config = dict(
    n_layer=23,
    d_model=64,
    n_head=2,
    n_kv_head=2,
    head_dim=32,
    d_mlp=256,
    vocab_size=6796,
    activation='tanh_gelu',
    norm='rmsnorm',
    norm_place='pre',
    norm_eps=1e-06,
    positions='learned',
    qk_norm=False,
    attn_scale=0.177,
    bias='all',
    tie_embeddings=True,
    parallel_block=False,
    init='normal',
    init_std_qkv=0.0625,
    init_std_o=0.00923,
    init_std_up=0.0625,
    init_std_down=0.00923,
    optimizer='soap_variant',
    lr=0.00886,
    beta1=0.95,
    beta2=0.95,
    weight_decay=0.061,
    lr_head=0.0101,
    grad_clip=1.0,
    warmup_steps=200,
    schedule='wsd',
    decay_fraction=1.0,
    decay_shape='linear',
    final_lr_fraction=0.0,
    batch_tokens=32768,
    seq_len=2048,
    doc_mask=True,
    train_tokens=124500000,
    steps=3800,
    dataset='wikipedia_en',
)
Each number is 500 + 40 x the weight over its row's rms, rounded and kept within 0 to 999. Layers, rows and columns count from 0. Numbers have three digits each. The size before them is the row's rms in percent of the matrix's.

# up: layer 3 MLP up, 256x64, rms 0.222, rows 126-225, columns 0-63
# down: layer 3 MLP down (transposed), 256x64, rms 0.179, rows 126-225, columns 0-63
up126 071:518535498597491434415501508489479484479505472498476490433522509456573479522505481477518487391491478506505503522510478440545485508578546471519578466488523443471493506570567512493465525454412499
down126 089:493579421557460550505518471461504521562447586500481457447507508433455510502557546513483508574550537493557503525468471482556555464484465446478526535430485538501550552515465485520498519491444479
up127 149:507459520498590528456400461445411542488512430467481478502504457461482520549499559465530560502552523497459530501453477556577505457525495497562460483480479478525465506455549472504452498572506482
down127 069:482539464495414483482564551598567506491557534494493529498522516542480480495495495514437435479457479486549491468561517423456478526474525494436542488510519518485492401535437532540537531432485524
up128 108:445447554558426456548521475407469478496524441472485525520509471492427514528475575529448491440449507473468473505522531467545513565551477497527446467554530513436520532487500433469446478498542511
down128 092:578508455387522549507482512622522434491503548511504529472469544508544495469501453473562543547505518569507520500488514556525518473489502476497605536443485462488519542517486562493535480513512482
up129 144:516509507586541538453494489479390601515520495488512444502549484554507500513543521497465567427490526514517467490483484474523537492518505556575465400493491474510483524514547435582500504479510458
down129 090:497468470446455484534441544548523473445517503506478508494488531457475546564477501497510438504432437483461550514549557468452477479514501496455513581508507550547523435488427533377499510516550532
up130 120:439523456550487456569444474459578518523552509502525443437454438547476539552499489442509521464514598465449485456485573471492466522512484508476466540491458425481491501434501475526520471508520448
down130 125:513473492488499514528516533538601490512570544496502441587491501483489508514484556514578475529536469528487516534539548513525419579524429490437489597495532517465581467477473495483495457539477517
up131 077:515525497505573529445529505523442522521517495444487483607561480535463578495446528438534538497543504449505526506471527404565474464519466510502550454517474499527472476479490488498589562540447501
down131 079:514550532431479489471443479498455427508463468513518549491550535406507498498484501478437527462496532501499498535515504478456511561491520559469476547503479552585505445423494499430421499426442525
up132 066:549512490495521468531470488491571528444519561520428471440537475452652467520549485553465503576478492470567561506488516483482431504475547545527505549491466500481487486473447499474523526496475505
down132 078:474472520499489479516494490493465433555481477487586496496435424492571439527455504453496500485512463447472492542461564580536448550449496547468466545498492469443591508438502517480523494435536478
up133 063:516444474530587537525477449458484524475525473491529527547547450464524532546520516442535511432528546512462458539474461536491468498468529493529445422563486534549444537448558485491434480579530459
down133 032:479554542527432429469509489524513490461492515498442483431445501477454432491460504517463475516466471453514548452549541506539532461490456528504560560438493496454537433555442466539508507433477584
up134 069:490464506450454544472452485462561509485475485499420557470501579519473468566493487509533505578495522462479490533472486460585532528544520510566529579499415478517536434542511468436490474464460526
down134 076:512529494505464500477481514562554468530464485463519521476537443558609604482539558546534522514499484541521475547469475555464493524506471452485493503487441482483487515475436564606484553502445515
up135 092:489419508498459538537474488390533460520510472508431477533519478479466489527544521458519523505503533512458489523504463520553442480532497458536481477524529540572497547483584432443473570605508509
down135 073:575543489432573491469474526448519591505474560522622479508466470510502496494530436563436493487536507460522514451515514461546554535503578493515509524501550524470496484508476520456541513493468566
up136 104:496538484491560543480493493489394501546549508465474535490418414464523522496509550443500539506550536478448515499520483510538448563534535502574504493521435490498474488496502532487606446555558502
down136 119:509509481491481560537469437528451501480544451501536551479466468452472585487491553491477505554524573465489581535477473536483439496496480484529604431523487502481443576489505505530523502582557493
up137 098:488556440559488493492482604465516473504530512503439438558563516532527548478484542440464485506518507436509467507506516505498421502522537511472475537500430579515549503426574457434489515532513469
down137 097:512506459494570459524473502519415537533457476461463547552546413529517463460444427511476546514479454573538504447504476510482532559520562463452482472501498485525443471555520520519484535505588546
up138 121:505584477483489500438512507571477503492491578475538489543453515536513537476493500491478532559565456473580506508487481465549485527529507473514552532450545483510511519593467538583585535442512562
down138 100:499492504474519577585498525491447542588492562549444495545450550437474475481485453511466443508535517494476450557492478500449452568573535462523410507481556490480474505474554464507473484493504474
up139 095:495552465504460523519534472518512447471485487503490466515400580512476470475495470479516501542545481454506501521524592483467561511438484471478495477532524568503502493536379582489596532522529505
down139 087:520531465522540500492404494492483661613490474540475484441514493522515471445498454469544476484500515511496502524542458489451505502612495499456522499540518465494508491491550477542481506475503471
up140 110:547482506469484485492399436451578501386511513462446458477493524484509486510474521494545448603538511491464560534567509536572520470490510490483504511513499518554508494517483499445497543453494575
down140 094:485524456503481571442590510601450533578556479435506520518521456537519559455527521495461512480516515508544440489529525507496494528484478542469533534520562529417529509503523455525561424502492536
up141 095:514473465508538469503554525495585480484472542584561515453512607479506466486578475510514523570535510586517505529469508508485588515421520494507516517526489528518454541538503523433492517507422493
down141 087:558459549483504503463539483418459510496449479471565502567466417542497496518502548525484500498534518442518501511522506476576518524447464561538504375489537505497456417444510523542514469510525463
up142 126:425419522565532511473470496495455531511529442486476474485503437498410517497512580455476542453508469460513519464453441495568520455524495536571508485517508416486520500438524421496448507519504455
down142 067:540567517441462481580499504516541519457562537486518502486477603513525469560557438477524416506466516505437501524564535484475465508509510447458478435498444552512472432504515564476536508474489470
up143 098:494560527464509493516471471524457483406541454428459436511503492504521517514450546425517470596535469483470523496509481536562557469520496484514452483493467559457513530577459554536552572501501549
down143 099:509473528533433530586539552546494509578579534463540537529457520511514460453472471451536499545464490499480482486487513562485505494602497485487518529532488515479432441504560489557567432505518445
up144 095:519593501544456452416579553519467495558516520507547475475534513525541538479513471510466488499463507583534468434536523506464531534505494503446507515452479492455552492598491480552556507475422530
down144 084:482379520473560525493506521414475492486491472509508538523502490512438544493460450520553524463534492454479486554489520443544497499423549556518476583471543459462459481433520454472483513533550444
up145 084:524557462497527509473537503571475496470584454487498417534517459576487542489474534391523506479498496466520494510516448460504491459475451490455534461511499447464492458469460535519567542537461397
down145 058:506546511467512503525540436486501460529462475603449496459444522437467475560474481498498563449507517523415511503475518498508443538508481529475432493467491545546535469461577485478438475490536601
up146 102:485498510456574507488549434511523531522519547549512517597560407593516476480497540483524492489523577468501457541533414488466517452522451539441518518540525459491520491502478498434458463526473480
down146 086:505477505541531514478471477526532426481491508550477492447528544404377554491479516507543446511483499520451556525522580519511484539446435516542506501438480511484545479560469495567484477521572506
up147 106:462511478522493483480476507529546423493444496497477488456507477503386519446516519525516484467452456486519484515541487363521534504467518484411516548501471462498467444452462483433484513486562429
down147 108:509566432530542466457555529494539482460593517500448507494517505432533469562572447454544476545478525521528470544472559504513502482513493495530492479552415519533483521483518558487536392505459474
up148 074:464464543388557509516505472501480482543372483527500526530550537500491441442514512515522508516536531480479481458491470431455575527506547458468609531519492494505505506522492512461464557487451476
down148 082:488541487517538491465449568474467515524473479453496403556464474524503554512456505520550524558429468494488543506414533499533555466406514449552459536477553492488513484512444476536567542496542467
up149 120:469461519513482461506575514475466535446444527526480540563537505473536522473506496547491490469470508548524485569542580402553514460440511499472507437548601479472446554498495547461471469459502524
down149 099:531522471495497496568430420534480494517502496518483474451539504522539562520468584552497529521482534470507448466491488505445526529512457516498559500440463630473504457432431478492557540546516492
up150 078:496460486448500499492516605579532487524521489522472462523506534533495528500461482453440467453472504432463513512469589449452541522543503514438536534493488512484548517466449504410405473538546472
down150 109:466448505448614534537417509497450461536541475511538430509480500489520518548569428506437573497570538478472492485489451555506471495460507479544501477534462509529511515510495529575478494499422481
up151 072:521523482533525516495516530495517462434566596522427455453472556478476503543520507461509549515483432557525573514477428527501506503550500409430482478484539543457474560469526443510537481486483549
down151 102:537530456534542549517539469487448460493542519491490474487480500490521468532459493550451523496558536436558535400537481473447467505544520475520518427495499459501514544507387447421499484501436560
up152 096:530545520551495444499544421481540512444477558504526536465498490523486603397494471465513488525475520478492451525467565471479523491441492583490528472525486504480463414450460506454522513533495425
down152 094:478526481369560556543478473506519460560536463524471483524444539463452445547552477484482514487549499535522566550541498562523471550507463505485494455444491559419539493547536454511489492512494474
up153 112:587529493485500457426520483559504470443567518489490461485485446467500462490479553393413480515528460458437552497551437472487539468482498487479481502506550543532526517547451532566481516553476510
down153 110:525498557470437477497540519487572551493516529491464552551555552528566567492527517503576517523451486502505450520414534474477499513580456510479477579453496524513527449453447472489439491467451538
up154 077:479512488475441490557462437461553446381464488461460445528543449449490490533499561516521491549507551467512543459557538565523524543510513524482486490478486536549487464457491580455456466548538506
down154 076:467526488495435511444526533522517541553542538481482521446514491528495483485425464508535572552484543593472494457429456440511575515515464512487510537472542457445496501566496476559592443490499492
up155 134:524550602443420492498575502482499442482483560500518438552391473498500468492461480472466450514558502513556547482543477525526456517514548479515468494546565528495481509527450509551550529455516505
down155 125:510512472505483505504575527432441460529514580512481552518443462413506415548534475478501540565521515529543471515442453529498478479491539495566531485462529473522491531526498490483539367508509512
up156 111:458465541536535489539496452453477525526540437493480521497540464497452509500543592492462528489485498567508494497498452514474554533523499535520408484519532498475478554457534424452374527574535489
down156 083:506515494472451540525524519571510396479544574448515531504453546541532501511496494484520507527490546463550488503485593506497531510444486480476563505445536525441567532531403543482555439473511465
up157 081:494462508616474513460495471427547507464516543500434497468532511507484537520425536477535486507495441525453425552513490473527500513485524414501536489573520465411493570479485505466512562555482515
down157 110:556559494553451478471563474480521464483539537546471444489471452560578542560546593550443512522489537530510588506489450496483480435508513457525476434551469503522495513530479474514522472564491512
up158 066:589519530485509479505547517451387545545535571521520446470488497522530484522504534469477475562524507502481439500465377464527497509489497529520492491458509495511537446528490478579565440489517441
down158 084:501582498536581515527517531526490523474558516538445457504577502479524488503592518470523500560535586508539563523544521502484475522429495529409544423517465529459519491479477524476541495490446475
up159 125:496487432532467458542552572482497472507568484449460515517533470441455565499555536445427459459514480446461470485554498501561421517543538419491509536536513464456468501498536446532545503504469534
down159 124:445498505444451479490518528481433517435493444557529531521487524487430494483449482477522459498531492514502556569484399454516446551566548454547504513469526440564450493587538508487538518509469503
up160 094:460509403454525509535512488550526532506540539572451450548549482583464456478560543491519591493481534463445446487530503454556503452479459534488501486540468531524472531487516494485523502439512415
down160 087:531541487482477488436448489467513485538526529553547516401472449403512443504448503515547561467503437518483442536546488499511456449461431520508512596482480464524500504491460530500517475455548559
up161 110:498472475513488485526483579526617467443499509594487543533540472483481504517499522466495505520496543505447507577534517464440563437509510457474529568563511469504483554506466479400481474522496451
down161 106:549533574492539538508530481527498504593480465484515499501537588520442526475519483550496540506534478496478533429554520536568503559504499483593541435512510510493499431582510506587493501458527524
up162 111:475488460431484501545469464445473505439500466518499461493487538568491521462579489511481509535499523450456481531511457499520497452438411456490542496519506534470437449525440589498488541517415417
down162 100:479499528562560529442532500471529478516500518504489509527497420494509521493444459509497491429451501510543481499437465519520496598522546506535499446415507464525536483464609478544486495503571594
up163 111:510492469562521450552581538503584516450536520533505560538484465492515521487516492552464479460521496525442498531461592484574508446466514483451513538515507533424553547534469517563463553486447457
down163 113:574434538488527528530454484459543522484529458440504495513441491519497453500469442503542490536508439571502561446596518584485572485468519512543550473570465532467512472504549531555472508501465502
up164 105:472570502470484476530523482485493525590497508520494452520461566548474453420513500509463540513554538497599440474452553509465546589489495604505535535490463555497489440508496462477484494484470501
down164 085:535470523541505470430471466442543470418483446451513543490541456430489580560558513524508468427442484484485575536521483442472465481449474461490466458529512446493489432526496530545486499466519531
up165 101:469545509488545508548444539513543470465490450485435443497555534597508502509542480495523486437499547436479465470516520490523502475496421543435536538543459459491541497494476515480429607451456499
down165 104:453505489536517520506559561427496498542572545514471599488453506526553455408519448516541492541460477464494478514376488464439488476523556558504496535511542491481508511491494531507482463531465539
up166 086:522478526528493520519503449464466457600540457468524511491534495535472536507474496444451542477434524553490473461397466550501467501521480513578514432488563483582535513517502513453432554537502451
down166 092:536514542467479499514503562500547501486522514442475500512510484528496540515518538551462371496433522553519560455509584509547505492496446466542513584446518542565471485456490475438510557470460458
up167 086:469532539491500549532505462449488507533459585545489443487459500546499456444516454490483554554538523481505431484526478545477512488536406512527521461508481598535486489500521418448500576461458439
down167 091:470493556510539443469441512475486490544525433548525564431522452462474580529526498470540462468468461482456521546498521457529449523506447402452483491493570459507443472513479536551493488426533522
up168 106:525485490460540479539469459440546451491570497509481445554526530580512469549541512502506520513602614444522432477490538545451556543496490494503474466494505447586523518532471522493495494520493468
down168 104:503516446515576538455514600488493552566490487536458446482474420439462486500541420503496455489513488546483478548515495449557560561515471457510511580475545449476524511528476438482504456498487508
up169 093:510520487470522491449555496495473472476467539463506492612553469533564473545480525455486485541609520451554458500449463535568561445552495511460523504503524484496571522503470491480442482542477432
down169 090:537509465549504524554488536439503583574438512473515475493476465495498460526528412545457387542509479562467479535530493533476484557514499476500484566503492539482566451499572461491486547484550518
up170 105:473462430381500460495572468516567503453420533518516525480497562514481522474500411491539493483496539546522481485480489504491497507520530465523491453543499482575468500503448591447467572459479491
down170 096:459542482506524438450577442476536485521481464435439498463513444535501511498504506545514474481499536487553434420509476534492473438497470463543461518492427515580501461520494533531511608568509526
up171 088:470489429515459464528424527546584518401449589567461511482537515467542474583502481573497527556490433518504507549481528473496500516521529529471526483503525487563477528508502546479449461485463492
down171 098:498472545481502473492525492484364560549531456431542498501431418423503467552446522515495524516491458509534450507514484477498526481473489537495489475529470466449447462481528552528556486593476488
up172 104:467472496575550468489567454467531534504481568573565490492545569538502492421546486504501541506568507491573484487472481484510558490497482577533543522489520504541568441488439524463456438527491501
down172 101:480577495435496515530431543513525524475517524481485573500525511406531535603454511543464487492517482534493579554515551504473468507523495460483469511522475533432423515488534485583513487473549441
up173 065:492470499612485513499516519549467494530556445459502485469482405511439574508459561463480482442432419451516509488520434475506491525514469471509500471521517475462560480430496437557494494487550486
down173 037:537544496389498497549489496484518437443461543549453511556464583472495460534489475492559494524539561543450495528477552527497516497527506497529479521466450560529468496530516539386519484569503468
up174 083:497474549504489503518472469470535497392490522497484431489452475569492533537597512488505525531560480460467566491464488498466536425561507520500540502508486468542589483437439452495502422455486484
down174 088:420493455511554497575472490492537487417492547449507476544506531534471550568553527549530445457521439471492545480468571545501500503422609496498471552515543505498457526491460487470530470501513517
up175 083:518597524437537524531572480453494518532422521508537491503483592503466510479508460534463481491534515526499517511532591470519498523453492537478457502472443607438467517551491554436469525508522522
down175 081:466400485507531539465513528575518509495547520456508518526445429480448470502376527452519497438512454471510517539511451507507564442497540519482514495544550446439542497466483552473490465447521488
up176 086:493486503571437484458607535465477549568497516520437486432413501538451463432495516462530522501564460555508495542485436496487559509497493533525538450486452521436531493512545514472525466531463494
down176 096:510471516405457564527413505516496454435544525464480467518463491477550502559471435497489463471495500504457521475493501522411494502508509524590455517468511470482526434573504483548487424421488485
up177 081:495528495569585492457527512510493477513495562530470472483531408567568547590480399517477499506500480500472517483461442539471539454409471463505479519482536523447478487524499483560454515481546500
down177 115:561539474488583501465456451460504492465460475522536535569504484549546529432568467502522529545475497561506502532474524501558497552555500442457520413534568499487477499552495581541454520500451518
up178 101:480496524523576496537579464526508474511498523544521493478505521472489477508507512397493421483495470471545486473446443474492442578537533502543564441514468526571470462515511513514532513518596589
down178 107:519519512467510588442529552603511511537552499483475467544475552507490500556511529552494502504536415511563497521523493535439533572514532523528500529478524597484496478473447407486459496552492515
up179 103:529568564521487500516528469432457476472464521517509424551472596499466507497596541503472541477541489522550491563510511521551501526484538515432436427529532547521487505496552468436498536498446464
down179 112:525503550465521561398548460458567508463529501558507506529438505496459416529439493515437478471525541553485583551481533451495518492440545511519583475477546500481456475474456506462519520517476488
up180 103:411542535459498454511566572495427548528528495517496498492528513491431487507476532539475574521436528525459491464443494468523554470547516533484461529549493476449486551517458506505526582401461511
down180 120:524545562546505434498462461504551583482518547532482425465553566566465484507513518486520522480405559438480508446552484431514522518515494541497520460551512468452496452467481495545512499434470469
up181 101:520523474476583482573534518464470542542407521526507534534531518514519480443512536448461525507508530502505393524462501475466528453457567496544584513591522493467462485523568527485481448478513476
down181 111:479503459572491468480443534501468526543450523490522432508509466498481513529485534470544462480400429552520503481468578502459518468443511515473476576438507514462580468555453531517552453467528556
up182 097:475515530503529473605536526480539477487562589510513542519458477527495559522552495524544462469512536510479508512422441539446447450492490500484471567532485512510522493510449508551480416535430420
down182 103:501547513523493500477497478483498527401506510560505491502462592507378536522468526536511541431493515472480523489515568460493501509514550498434552448451509561579497450456543487462475494432481481
up183 099:456505453496461517567480478589575445473479593567526466481487582512521496485474484453489533529477470435523469501530451495476498505533560480523553451518460505542505454542461518498551506446561433
down183 081:457493552480543474471440501421519493534504439488527496484489510518541437548525420526494540478530452541485551516505545500504617459569503488498416458504548573490482525454564533501472499503509442
up184 098:481473413550520542475561520517547510508597488552491545496502559482502486475555533436520515481532451551536500551503435438461472491455526452519547462478511507482475564491537480538523519602463449
down184 066:543528523489471498522459470421487494513436479478492500524467459549515470551467441582520488483463509469486503504493548510499525528492473532495422436525500504504482386514532571502425441397474553
up185 075:511489493594462481463543520475486498518552549493537472445500476521512479505552481418548556480528412536589537461481487503562522531500547549528545479429553461531538438526465488545551459509525504
down185 078:423440491469513496538462564520513468529488450505564520500559518559491474531577559551520564524490502470495428525543491499496573445439493550513474526602461473489478496448524560549501523485513490
up186 100:543501500452573491559542469462529455530500528527470492544460471492533479429533471536458504559536533509476523470471456408542527559463495459418489492605519566535482464473447526512473547486533528
down186 101:535601429501482395542528480486485473481472502449458467531484480531507513491425521451542513548505576494429426459462493523529575473503479552526513526483483511510466505484454531464524582516495452
up187 082:447468509519507487499460463503507543560548549556537488508429474609534443521516457439532470541444463520506488448450425506507483476546458520515508507511460484549556498587492571516452456458489515
down187 083:469466570520514510519514530494456519507454467502549596471577582420521534553471531477507434516473417517505561494468563492483494555494488497494454476551498549562530491495559461484566499472496537
up188 123:525515465442578503550478510511464439484516506471415512520507459519523469498509570405535471583457470503491508452522434431551469496474491477488496472505482513569511517502474435580438502466561528
down188 145:526510463482507437567462511506486517483568512441442465414466577516518441486501588487497488524491539468480497533509486418528513531506413497441481536516500534485488451496459466554434459422513472
up189 094:544499525586443482520555520497480559503562509480421474455531567535516472526520566521502448425425503530500467492549501448537468555494549509521515395477530505474510535537570526531483505498516462
down189 092:559503445428531543517445500520485507466461436537519529456481472504497556451482496527501542560503493465482508459523576551463521501469440498517547617493515517610535486453475509469437508490527542
up190 083:510490490458485495594568494514573464497425561521516569542513536540529498422521452572505469533461505522518499568536530472469479560461515499437526526515498557515467438527449547434454500489519505
down190 058:483480512491531544511438498513494495407480452476492388491526436487489492500542527483515582525515519505524458500527446586531523462469496520569566467482454461507465548436467496533528527536475407
up191 119:571602470603532495477518492510473506458469548471498507475473406530521526489519525537454577494524506418517524447454507475486537538575486497477486528526449563473490489514539469508552491571474480
down191 131:438532443501526487551514439525464548454493496565457535519504435549514527412454577504483542465537564456564484487516433465505512546462489514435566471488500539481507498455488482436520545479532452
up192 095:454467522410508510522497440527546442436535527514536567502513458556506556532467526537446434529503533461512498489479520539482470521490483511496547566543550458523456536468446500385474448488447524
down192 110:526533477472529506477493512542488530427529529486526499522445480491518512487425479479590458509507534523464512584386490484494515520513533502416494529411558565411540519475473495497495536473506439
up193 107:455504492557480488512504546520553503568531525521473490408441545480446499419528485513451524568496392521566503465482476494485535552546513523555558532481483488501519474499518403490512547482490561
down193 073:559493510455465543503497479455503472447506451439567505551535532498548541597484514508546428450482570492479505536513541478474486490493465491475424432538496495497483453487474599455453463488528433
up194 107:477454459568526616541516519573489454475468464516494494427421522425509466473510541478489491442544522505552497476509495539485491475486503493456576525491470448445459472465484557488480439552445509
down194 112:505582562557490544468491487486424527530477530548492477467494530500509473545515517458407486486487525506522444452502449519388519469471433511484461572544480476515483494488467577460483462550467562
up195 098:440551461535514504517413475474519512425419520557473538461535450501541511452488481557454507506537547516419545508518498516413461454471495540554502563486470475581464469501524498498500530546537464
down195 101:457520516498506497547582547520522502484566555438445451500471518561585524466580468476483438508523511474505422478494548553538476516535471522527487483538493501511445555428477523488512484602480526
up196 111:490482536461529517535558548469536466515455492533556561486497514561550498575504492505491472461532440597489515440471461525512566493522453476531435503526437521501465451444415471479471458437518466
down196 135:475552539543519516539474530467407527542412535477490516485564482469521483541526499479535481483478446511456540433472428519487490439481514514459499554445435537417526476557427506486506474480437533
up197 130:536480508488555441503491462453463480475447499434513495521464497480491452436470612525420516467545620550480492474460535499432521522499512531471525487522494481482426465516538538475434462487515471
down197 119:515508486525537496491537545454473520554432551440558510504484443437477438438511563496496476492431401506525480494474477441444579522501502541517537470502498452505503490500467550414489452467560522
up198 095:490455549512447466452586533447427508479482490488527448586478533525529453466492498449468431482507459487430410506497528457524493482492465502510467487494521499484458464509399557466476506574487459
down198 102:502461453520421584605466524524544518456498518496533470430538548397488523528502503519481495499502487455523494574557461498477470563528467458466509470545562498581493520494510495446456504513531514
up199 100:415448526554483481390509500442489511422445473499499550497520499500453488494505516500463501462529502490506549528449471408514557385470459512496500526528552445494501506492460465497437520550498463
down199 081:486515513554476488561485520525533511503502543502531507462448545559557432534562453467507486480465457403490429490578562519422512509516562520497472411510427520547443476466498539499494486499512508
up200 094:581535518428571561486438468527490537440490482522470454523524510563539492573479516533563529511447528553412521543570498507465513435479498475459463510510449527474467473532493564447513506528521512
down200 085:450448453534423493534537513557556423486512502525540476476479443445456522457498563500458534567477485520589477523472470498473507553501504580546575530528457525522553516537484465533538476516552525
up201 116:497571484485519471496569523579528428511528537526496486516503399514537606541511453492441477445544492490476518466553491489484443517555518494510457517498550428512534514408476479533533486543477527
down201 117:511515493433508484520426425506443514500524503486494491523492537492436556491458545470588538487531515500476505528455448445544532547505517515464559548474477595464513543530544433513507486422585504
up202 145:501491490539518529524539452543449446482461508495484520500419469496454518502343549507503481446534534468490449513544528477458555566535506470500432472503499480480481499421459521522509458559556514
down202 141:560453470549498500458516513509495533508482540434485533566453453450620479550515475535523423543433512468497481490487474476471485514594413445504483537519519524552529503448513496491470508554465498
up203 056:572558463476487487517506465524504439534547529520506428529522530525501532524542490463555516560453445565474507447528463516506482447562511442462469441499446539499464529502464568554593542531504449
down203 059:488508482488570537451488520481510531580463527523543592470527529556522501472476512541474506542512508425508399536503486447479514506504545538464449568560521520512527473425568524439433514460501498
up204 092:590575473552515474504579572464530480461589523498522490413475517440510543474478526527486467477496483541590524443601492505541492478515519479493513490474537504515514470501504492547437488525446518
down204 110:535467487434536548522501514495435504492505534387480413478489529512505520455427540515543536507510523444505452519496539548451530482489481543490492482488482510362569560496496472517492486475437492
up205 096:489433514513484563483418457492494531492491460512470451605536485575513517512485470489540587511504458499436472500497450524526499412453504499475512500578493519486503500534469539427422552451495531
down205 101:506504516533495493480531490571481416504568473479501530552512466477547597533502551550479472577473572494533560469483498479438429534505509510485547495448494505499535473480516464489598526590477514
up206 113:528455478517472540501547496530531410451556511500509479512493511527511565488495464448506461424512449479473495510531467496482419486395493476439460503506506584458536513458462544525473493547574420
down206 076:496480510409517494460463477498513563519428527499510520509495465491492438452465440519503531456509554532519475475434496509532531531629488552530568552509461461497491554526560497416460534457488518
up207 094:545437502552470525537518492574566506457477524469429554434411477525558514509483513597492422478509435586503558515508467485463514501495483468499555536554528522500529495492488522508458464477536520
down207 093:463525455410538450481427485483467557424538434560530469514510531527525572566505467432551531443510514439512457479513559555456505559499536498486481469533476496539491522477462489525522536532544536
up208 072:504544505554405515526457489514564479521500549485435467434404496534445564490482458561493524501465466498482518488509480507519536504550486461541550506507476507469460408522522446525577532429541521
down208 069:569467516499573524530466473413518491469550501491576540549489551425520474574492534547533541431524561553495542564540443478478515469533453505480485436500546472501517495500540513491440491551498465
up209 089:546515446530551615474525553562426503513478501493456475426456476445532547454446468469510522494463461523549508422574440497531508480490482481506539485544459474496484422463491499539493499504532549
down209 104:523563453549589515561504475542431497492419497444464480486542458499517526476509493495398426515495477557492512533504516558489469519499480487489562420522475524512530547495499549505442557572491519
up210 075:520461439571470566500471476508539392491471527519509454543488455485496490419518480442505440535493481534548484474512523535510503451497504493491627445526495528602483520493473510547469517517483458
down210 086:456549484555436505501503482499503552543596552469517465556467471454525475514484425489534379577451569482513558452522506503477452501500522446485497528470521468508503519451483573498538532494476482
up211 102:466502544498471570479510462535553501488509561538516442478538543528524494517528477516561541489557555463524437480481472508530601497559494503567490507505459467611504486556501416493561493455510461
down211 103:483486483569524558459483486460504579497540422496477606479475491455578542478491517459517473455492534479449539509508567497517467457451453439442479510469541457457486498496512543502426472446549526
up212 076:517469487528572495507486476523521519543484495509444514418391466510551498520389528482540496499527490582444533534488522550484510494482506458465484500521472455448469449465569558445530472564512542
down212 085:520530500553519517530505533460556444566511540514492490506458488470544491512481489538469446495465572523497508478452547572449395509542405482537464529515479409536499536508494537503435564544522531
up213 127:484484494585492553455509488446547439492461553543466517428482575517479438471492524506449521522527506455510464529554545518492541521478566475595495496487469515587483496444532517442530471513578501
down213 150:485500537568530502421542470480449413523481476520431521496434496513514475484447463477520540547477512493442520524475498476629520513503518472455425428451540527524507441452542515517529474519518528
up214 105:488477534582504447572498515421442554452478504478575514544441537539589480437526491507439500472563521525530482500497523481466500487501497538436531567533478518450458450506473514446481502531439465
down214 102:541447458492407498526391496487514541471477501481500585493517479481565565485468529450515464519469489435503514463524482467474509494512443491416512536504457469523504523430548535517427564491560480
up215 078:556526502592493539458520534468468528506459525448530483497475464545588582480531514499490573526487498515508546509529511509502548568576534527524526472451487478559489467527563448567536577517509447
down215 099:462517472572508550497525427506472413526526510561592490446528561487492494495489500495499547486516489502524453495478509488499563526512503497458589570433417580488530429507471486521497564504476521
up216 097:434501517537455551504493483493468516493516395509475439439528499427422504507476536420461515496499521470460445457502520522512530480536503512529506516517511499504474502446522370411490550532462462
down216 086:547548473593482487509521520513575531510549509498487501517464583521525508491530517502509437458554521584548508546498472470524451462495527452429528545401543464425450463533548550482492506488502508
up217 154:489508552486420436545538482478514464524438536513495555476471588482487473452486490591469484537483532469502553498487625454486541556507475531466550538453509557498530481554468515451518503502478531
down217 099:542500453509496557428445474528499512543488487488507465569563453498521564538551532396490496477489492489503461517483442515503528475509470533543559428524506501547522567387486543537504495523557459
up218 065:441494497527538466517509464485526491462441567512478550512491402533486491455456477510467487451513550405520473515488594469524523478446483559488551483549550486530469459494497476437431429440496488
down218 046:467539543477495437527416505508508485467539507504503442436498560444506435536567495456536505485469409560468540540610460550502469467506474487517456496469445517503463516522463494586515522519500511
up219 076:528514523501493512495535452455507576581515510541462543477478542463498491484399519479553508449555489558496572524465562404478436496511528480425513484512496443454511546508498493442523511572518492
down219 093:533510500513443500494460500413521516454472431527471470474504483513567536551558484503480487467439487500442493551510452591460450536493507434495461411557494463452497516459519521492455547425456463
up220 109:518434542542434508560502481504443585509496500555449500442449551501501523452547511471553537517473567498499467526500483440504501588530549499502517403511557521491437539495536554448468484483521472
down220 120:529546477447471493490440558469464579443498399537525508455486481602490541468519503465485509511489481475522486419486528505502593505463478524516482543507501526550482468482455522525398511432518496
up221 125:508468489409520545495544456517514513526530504575468517435445508534503517485492496554479491520520494503462447548578459431532526568572509409503481478536503449551417441470460492450514491501497549
down221 141:525516401502512578561520491488514492536500575506446516547523526548504510457526460493498526604536507504484506513513531542557487566531419421496575561536487480526464500471496492442458509503501559
up222 092:543500518535489521462540496522437517545447482456432458503465457464456539406529531499467533518557470531565484467519475538559493449496454540541527520525504484511505407528527411500528566460567516
down222 086:448453514474489429439500549524441411515514430507526553523504520438440538516513501474504479510481512552572509502478545485487458456472495549529460555474533468509551490617496518448507522460545449
up223 087:520543517503503515466527489458434490612516460502450499452485468456410503453504520483485501505475458569502469544501406449488559492465518491501529504506477523413451481456493425533522579552484479
down223 080:469498445478508478560486483471568470443510540534527466547577534512530491561504452510540471505440523519498574492465584557499483502499525541475470360461468507553511450505529506491488472438492533
up224 124:506475476475530516469540464461473524558491450497510578499561513530532478509517481508565525458518583585464483505462516495522508458460510472458589517519422482489407484526475510502526567583511432
down224 135:518469507453618512509555477495457552439542452579543476502540510588514443536461436557485597473517535513524546499454520480551489493508522465497543472529493448461477500512458495516527514486464456
up225 087:447496471506531525514510444466463535487529542476466464517556492491429518432507518488467596496586542472489505416485535530554499523536504551577550435515512475534439507474553436495521518516436460
down225 079:493504473503482535373465524487517504447498489489564477470529562521547492496454459465527431485493438538442540534504440417471511504485543477422442517472526508487478443414481572485492492494524520